{
  "vocab_size": 8192,
  "activation": "geglu",
  "init": "normal",
  "lr": 0.00798
}
Each number is 128 + 24 x the weight over its row's rms, rounded and kept within 0 to 255. Layers, rows and columns count from 0. Numbers have three digits each. The size before them is the row's rms in percent of the matrix's.

# down: layer 6 MLP down (transposed), 768x192, rms 0.226, rows 295-350, columns 96-127
# gate: layer 6 MLP gate, 768x192, rms 0.232, rows 296-351, columns 96-127
# up: layer 6 MLP up, 768x192, rms 0.244, rows 296-351, columns 96-127
down295 109:092134113100137141130148115112127106097157127130093131132129067136111150139101127134097139121124
gate296 102:116114112101127094086143134122092134181141116144194161135087105158126158154144174135161110107151
up296 106:166087116130128115134104113088118101095122195130111126136175080119176109126100136144125138137110
down296 111:148149089117130137149115141161144095101098137135106078111134104156139191095155140119133113143163
gate297 109:184136138119134165093116153109125142163138164129094125107156149128123150156116102173118144100151
up297 096:139144096116135154096176076077157144157143101107090119112145140131149188131148089142065151116136
down297 101:099162114112103127138147133119128137144138138113078142152134116147100098148102126126137115164150
gate298 094:101143166128123093130107129157119163148133124095129176110144135111113055116130117100163152135160
up298 086:190099129111093141163151137126105148163129140162153156116102127110116159138162121170125174128127
down298 097:109115143140134070103123094152125129140127117106141145107159115114138080127100129127133136113123
gate299 102:122120130170142076112150167128138136151133150128127122145144171122125108130135149124142149095146
up299 101:141132123124115171103127124139118114126153076115116136099134089101165146137114131181150118132176
down299 109:092124117111096115119107163139123171098103113126164116093148153164159150064137145107107083126143
gate300 104:120109091117132081138174131154116100136069135114162153095133118118130148120136072131099130130140
up300 107:135084115176157123163105148171138115111105151142124145136143104107117105156121112126076155108144
down300 105:130122085141121143131078123125129152125147127141142117146128140087120151168138123154114120117149
gate301 097:105173159145091168109144163094132108175148143140115100112121132115127146066107124151140125136109
up301 103:125102119131148114133140109117124130149115154102140104103176125144119119133165110120146079164138
down301 094:132093124137151119172121123127081107100154166121133094119136104151116129129157138125111132115114
gate302 106:142148143118087128132123137147139116123102119143116140150136110143116086151135127121117141143117
up302 103:134131084129142155106135101144105123127087125162106116106139152105143128117101164160115118113105
down302 102:111090119108124106119170130109134120151092126126134075113099129139150095129135119151137143153132
gate303 105:105117115115115118147117091131168115159126116132155141183107149132171131143090094158137156105139
up303 098:057159120124125137117197095114090146097092115123128137161103106115112088123157125135118121106129
down303 098:140127120105120106127142117113127133090121134111096134112117174137076153115111114095151122138141
gate304 100:105106130126123096122127145163110139155153133135157119130125162098124124135107095113118175125101
up304 100:154113131105151135170144152139144103127108120122140130116135078148139094125139124144085148161138
down304 089:149154107080157170108118134162136135139127120097153145138140130164148165146117144075107130151144
gate305 091:178145146129093123099112136139130082117104099159159125125118122093116129106114137155154137118148
up305 097:082092112159095132103134125124153129113138120127094124182138121135087077120157127113095092075144
down305 093:129134112124123099115121112129147119146134086162107132094132117165168156149097111135147158125079
gate306 092:101137134101109150126138090102192093176119164149133056126103130130143165107111123119132162126126
up306 091:128079115104115116161114116106132096112124125143116113153125140133117137094113155132103125119109
down306 098:126163140107119074143114065138125092111131086119143095130113083141123109116112122103157113184182
gate307 093:134077116099126124091103108188141135186092112135116109133113139125145098101162162131121132166149
up307 097:145153108129104142112139125146087154131157169104108146123130076128128132141131165138119112139163
down307 100:106134150130141122150141138158144108085077121109132098163178112145093102125131106137097090136117
gate308 098:174117125172126176143136154139123097113157128126146127172149127179158134094108130162106089149148
up308 100:174133103130120161141134153084131141112112126118112147133139121092107146091130158182131152122114
down308 094:162155149121121079128131173110107122127102101121128148145110124175153129140117104184128128150104
gate309 108:112167159118088146087139147131189089129117105100145120160122105172081087129138147136119163150139
up309 098:119120165104102145133176143145157130100096087108131174152110153090141125096139118133111146117105
down309 100:144127163064135163075110179099105113133111201109130157102075119158081131142162097121112098110108
gate310 098:159139163142117144075095127137111141165118111120130174146087148080133122129091160118170132100109
up310 101:135095151096155156134133163162125116106121110152111111114123110080128161120120089090136146159109
down310 103:141141127137128113105134108169090114090131178148130162163143123121151105131158087157094133103116
gate311 094:095153131121102141144119137118142100141197075144104147153143145126087125124139091143107144162111
up311 095:159144091117141129122103135170118136136098141142047160102161112178139129115148125150163141090120
down311 097:116137119135125119142122116140167138120123137095142114119141153100090102076164162101144131098143
gate312 093:140143106144077136149104137128153121118164171151148124101131090130138154090096102129135137123127
up312 097:121109124120183118128169135102172089157126120054144155113128127146137095151139138132106096112082
down312 103:160081141137125141133130114127091148110156156129157133118121148152120153118152085122146157128121
gate313 098:149133170130141107106126088090169117151106087125148188162121145141112121117151149121112166113163
up313 097:094134146108126143069127117150116105107110106120133103103212136155139132095116119166144128133105
down313 100:104116128088150104127113138127135140129132124124147090159113143147098151101130181148129102134142
gate314 100:092147144120090139128073132123106162166120098149118165108116147124113138071103173121108126102137
up314 094:104119132151137112134154104115117090129191118152135128121159127127120143126165124153113132115174
down314 098:134078147088140174104129135127129131146133113139103091133145133147096102148107100127161129123101
gate315 103:128108145107094105201080104131136138112132125148137137154109138132104086119179152098108083141110
up315 098:117123166109142118119168123154125065137115121130161147122156131162138118113131102116132148148184
down315 094:132103107124127112156130124141092149132138141118079150139142141115117143112133134120149152123111
gate316 097:133085130130161100164088120141164175135138109109143132149120181119146106087156140149136112162188
up316 100:127114146147139188181130152168148132131159123149143103124098173120098124102106143124133136160127
down316 110:079101132139125115108149173104146108122097174141128093105121065104140136124118165149136135111163
gate317 088:113157147145104113107124093122143130196172131124143120137132119106121115172155149118119163154149
up317 104:140133125126106080159138153115170135099120129140146113167087149114144118159159149125158163127101
down317 087:130113106150130136063132125151136130109148180126117124104116112127147120114141155109103140128118
gate318 098:130152108117132133157148108104112150150153127170135090143143145117108148148113150144070113090096
up318 099:129101107131128141132088126161118151132140130103128119130132148111122132129182151077112149115149
down318 097:129105121122112107098112095146147134100086111107122150161112099125123149136134168131144130147153
gate319 093:119119074175144155097143129172115148149136102110164121143111160185064137106157127134136094134097
up319 088:124132109177164123095142120114129108134181131102127117123109161136087109118074131145133110091090
down319 092:111149120152125112116114135144092153139168043110157116159122148111172118128136123128114126117099
gate320 064:123075097152109112092113132098162081160116154091110118118105135093101126100124099149132138117104
up320 088:140144155104104189130102135097151149125120111077114099093178056117141100114127162099118139118115
down320 086:106101143138137057137163141147079105127144139157116161165105156170118150147145133139117148117147
gate321 108:141145114145098107139124130165117146141120104121136154139138115146139136091122117122105152123150
up321 107:052125087115134080161158150125137122103089150154136138173164125157155153122113133089150163084158
down321 096:136137150153153137163081124135163125154115118133128109100133148133118162107098132156172124093114
gate322 098:082109108141105192150113128119162180179130152101123132128106114108167115140166078121095116106134
up322 103:158096120128092148138145114140123139122057106110119124095129167056107173157148162164165103095152
down322 099:126121152166081105135126176152130149113124118123156108163163124130104138143121159131110131129083
gate323 097:153134145132116125146104164164119142150132129144135070139138107153090116116092134107138152124168
up323 104:145147125108102134092160135165117154122144110086144046147128123203144141106115128167143131110108
down323 114:140122147135147124102153121145099136152150127138158138131109126090151116138172105132138122135067
gate324 109:128135173143131094100118122120139114099132108152087146109160142161123122182126146127101172155127
up324 098:126157131103139139109134101137128111135131170114127114130112133129111202118125095104137143148118
down324 101:103137101121129126115076096168148125130108160158119121148138088109110112163110117159158144114098
gate325 104:164128121125114141123107130108149131138146119114128098153144142136121110181156122142115101156112
up325 097:154126099162106158117104137102116131081124139164086163155120168138121140136136156136166156165174
down325 094:134117108105114125152142160124107131129112140106120093148120115084131088138156119146143121125122
gate326 105:150112096122153104097147124136112124122128106129120141153114126177092117095169099175124111104129
up326 102:120145167138100146187081133101121084119120132119150133150145107138132123132105147102142151168125
down326 099:103117097153116106187102129079119116148133181110146173154137153108176138085113156127161144107177
gate327 125:120134130089128158121065147143151122128127084163146100150148141113094144124108123078125124160139
up327 112:075145116151092125177137098095115137108126132152144125120127102090191161105125195138167135104099
down327 111:109126099112155122126140134154100133115131141120133152148113151108160116124175132125105132136121
gate328 098:118119163142142107106150137108125100133139099156136119188129111155142115156072177135139154138130
up328 104:100125130113124143131103066119135136127144137128201165152139133126123125144161128094132103117131
down328 100:111101155137161100121094153114120142113104160155150160148165136108168146151122134061136146134086
gate329 094:127093109149106104079091109125134075167171137135166162135100135119152150066096112175153141119130
up329 090:141142130142142094148153119095175169138148107105112130153091153134173086179166121109145194099133
down329 094:148121085084141124175170141137110112142123138105141145131134154118137162129146154141101107118114
gate330 102:120131134096127105183108148124124062172097141166138145106134064171089144136083138181120134089127
up330 095:113093130127134128092131099113123155158079128127144115110119179137180127150121141171110125109077
down330 098:083147130095086147121143149113106132149146097181114150128128111111168135138138126123156084146103
gate331 101:115143114168128106184131139185087136117158140126117123173141107110070103128173151107111124128143
up331 097:111133132142177130159152110131150155113120092098110141160093148112148127104115150149125145158154
down331 090:143157132106136135091105177119103124122171100127146143134113133132116155117115134119139165112092
gate332 097:110124094123133115080133117117107064116102156144135147125085137152193134155117097139144132136132
up332 097:091129108121140140141153098116144130107127195096115114115102125128130127090169127114160145092123
down332 090:185141118123105142088113139184147104114119139127097160149154118150092132100112140167100110122124
gate333 101:129119115193091130098068139095125138111141138129130130132155119140118098109125174114112092130139
up333 098:141171089109148125122111126142130098101135123136127166093134154139140094127120115118124105080154
down333 103:132161131161076140120137080117134098112105129141152141148119098150122115125126112085126119153118
gate334 094:134135110151120134086138146116176135104154146138128089147159165157091108104123163131121144108128
up334 096:122099154119154118108107136096098129154108161124149085139110130120156135146098133126117115124159
down334 092:127123102103135119105099124147115160128065128113110093093117127129120145111097142140140129108079
gate335 104:121171160139149129136104156115135111167113116132084111126136122141068115152171133110101151073142
up335 107:139098178139118136142100116164126144147154125156126157100079134118141109125119094163119140135133
down335 114:163135130129139133125098108097104136124149152072131100098125135137091126116131126118107115127154
gate336 091:119105102121097131160131126089145113152119140105134140123116150132144149131159113112143146126151
up336 089:096114152085097113083153100164133132098087111117108108135182124150168144094107118141152106124142
down336 100:148151150126129142115102133097138094174137159151149128124118146085136168128104168133112113145141
gate337 100:139105148131146103138136130118062131124120136135143125130131093139143127170096102099131157145194
up337 100:127110138108110143123128119107133139094146115146113148141130124103149114073097143127089116128118
down337 099:154155113114166117116146157090114089126135148105138095097117138129160152116147083133131155119125
gate338 104:138138126136083143150146129166144094149128125132143111167140130146113137087170145140144128147135
up338 107:135109169120176122130131117150114160120137149090095140125137172078088149125137139129116120194137
down338 102:141115136134135102137158112151117139086113115113136129168140115138111128082111114157109154115115
gate339 086:074159108095136149152063129134175112144131123112124149146129138157128180123085131156118152092129
up339 098:165111088121131130168091137073113102142151093094117120149152144113131133134188144148102122096105
down339 089:117156139077158103128111118148159109121143131152139104123148090131136091144131118143139147119083
gate340 097:116129096134140149165123136139092112143152141209134114213121190124127147091143111100122120121142
up340 096:115156113143116138104117092151163103099118101155096176152116105118110120088151125130123133141098
down340 097:101142101144141137135125117144118129122088073124138166140115163098130186155119149127068143155098
gate341 096:152128128115127097154151144130162141149088127123137087130118134166150131147124105118139093132148
up341 096:107129132140123084151151116101113116114071132095185141166137072141111156186131173163145132118168
down341 099:158139118085182160136161143144112162142135129152099138161078092132118111138150120131109155160109
gate342 096:131142143125115110156117123115128119188118133109126157098099119185143110141136142061144130129118
up342 093:167118116107139110112156131157145133096093088125131114148162106136152099151143120132164112116111
down342 093:135141116111124147115118098166148094137167166129095102103097131079118127126118114138123125108147
gate343 104:136114160114158133092088100091122145155075147111136107121151141122167171108118124156109110186122
up343 116:108111107115122095148137172109128147135112111118179135173123113132082080141126164122117143103158
down343 114:101138158133125111138142127100154124176095132105160125133118116128141144141160103152131093154105
gate344 101:110141147126111135131105178089122116113130136105158120154139139097088137109133154107136170115128
up344 094:111140113091107111138149142149147172091101114147123094144158090144109124111155136138140136102129
down344 097:077124126127129095105158116098144157106164111126136113136167130085183104120120123127088079136143
gate345 118:164108124132087127179128137133113116196130095126176088112160128153156115112144151157109128127070
up345 111:141123082147143104120181138139101128136158164094140126134122140162167134124133105135147083137109
down345 106:143101171180096079164123139127080155159111122125129137135132135143163094099158107146124109123134
gate346 095:151091163113110084120104170122129115067114109113182125169149084168155144152125159086129116104148
up346 096:107182166094136187150123122146119134096138099143124126149065184109107161089143174158154106107142
down346 097:152119147143147090126113155139106151161141107145125139116118152119130107107138106134076174143134
gate347 088:127112126114131117126111125115094104119110135127134132127168104150097120093101145130138157152121
up347 093:101114136125115151153106171074115112129153106115131126178167121130111138104098087133084146144122
down347 093:161076122109130128137103162105095077162112142145157148148116110107112140099130111163109143167122
gate348 114:141126156129117111136114149123161138129164149112093131121122132142133141133093130163148084109137
up348 094:163127072128131137119124138124163092091095148132123112146117119107095163090160141131139165110111
down348 064:081159107124156101125162155122107145134155132114176172151159130133140139164108126115097129154148
gate349 094:130159123139127129111167102073186141103123136089110098168111168170133151149133137125154114153155
up349 090:139140111162090134123164141154162094120120105170145125151127113119137125133113138134131125135125
down349 098:146148084209120148162108093083146123148170101131155121117105094148087133096120129142111168148138
gate350 103:122103147142092097128121136122159124128136133053112135139142134103178166184125145124148156169099
up350 100:100114152125102126122102120134132141147133114159126137138135121062109203112119145175123151138182
down350 106:112168143131114176104102117138117118183151151109091110121134124141127110146114132144127150102111
gate351 098:105106137125081094127127109122177115153156118117161153195106139145151165115128112153137124133142
up351 102:173132147136152152088123147138165150086129131116103096124160120117099096090148104132122128106145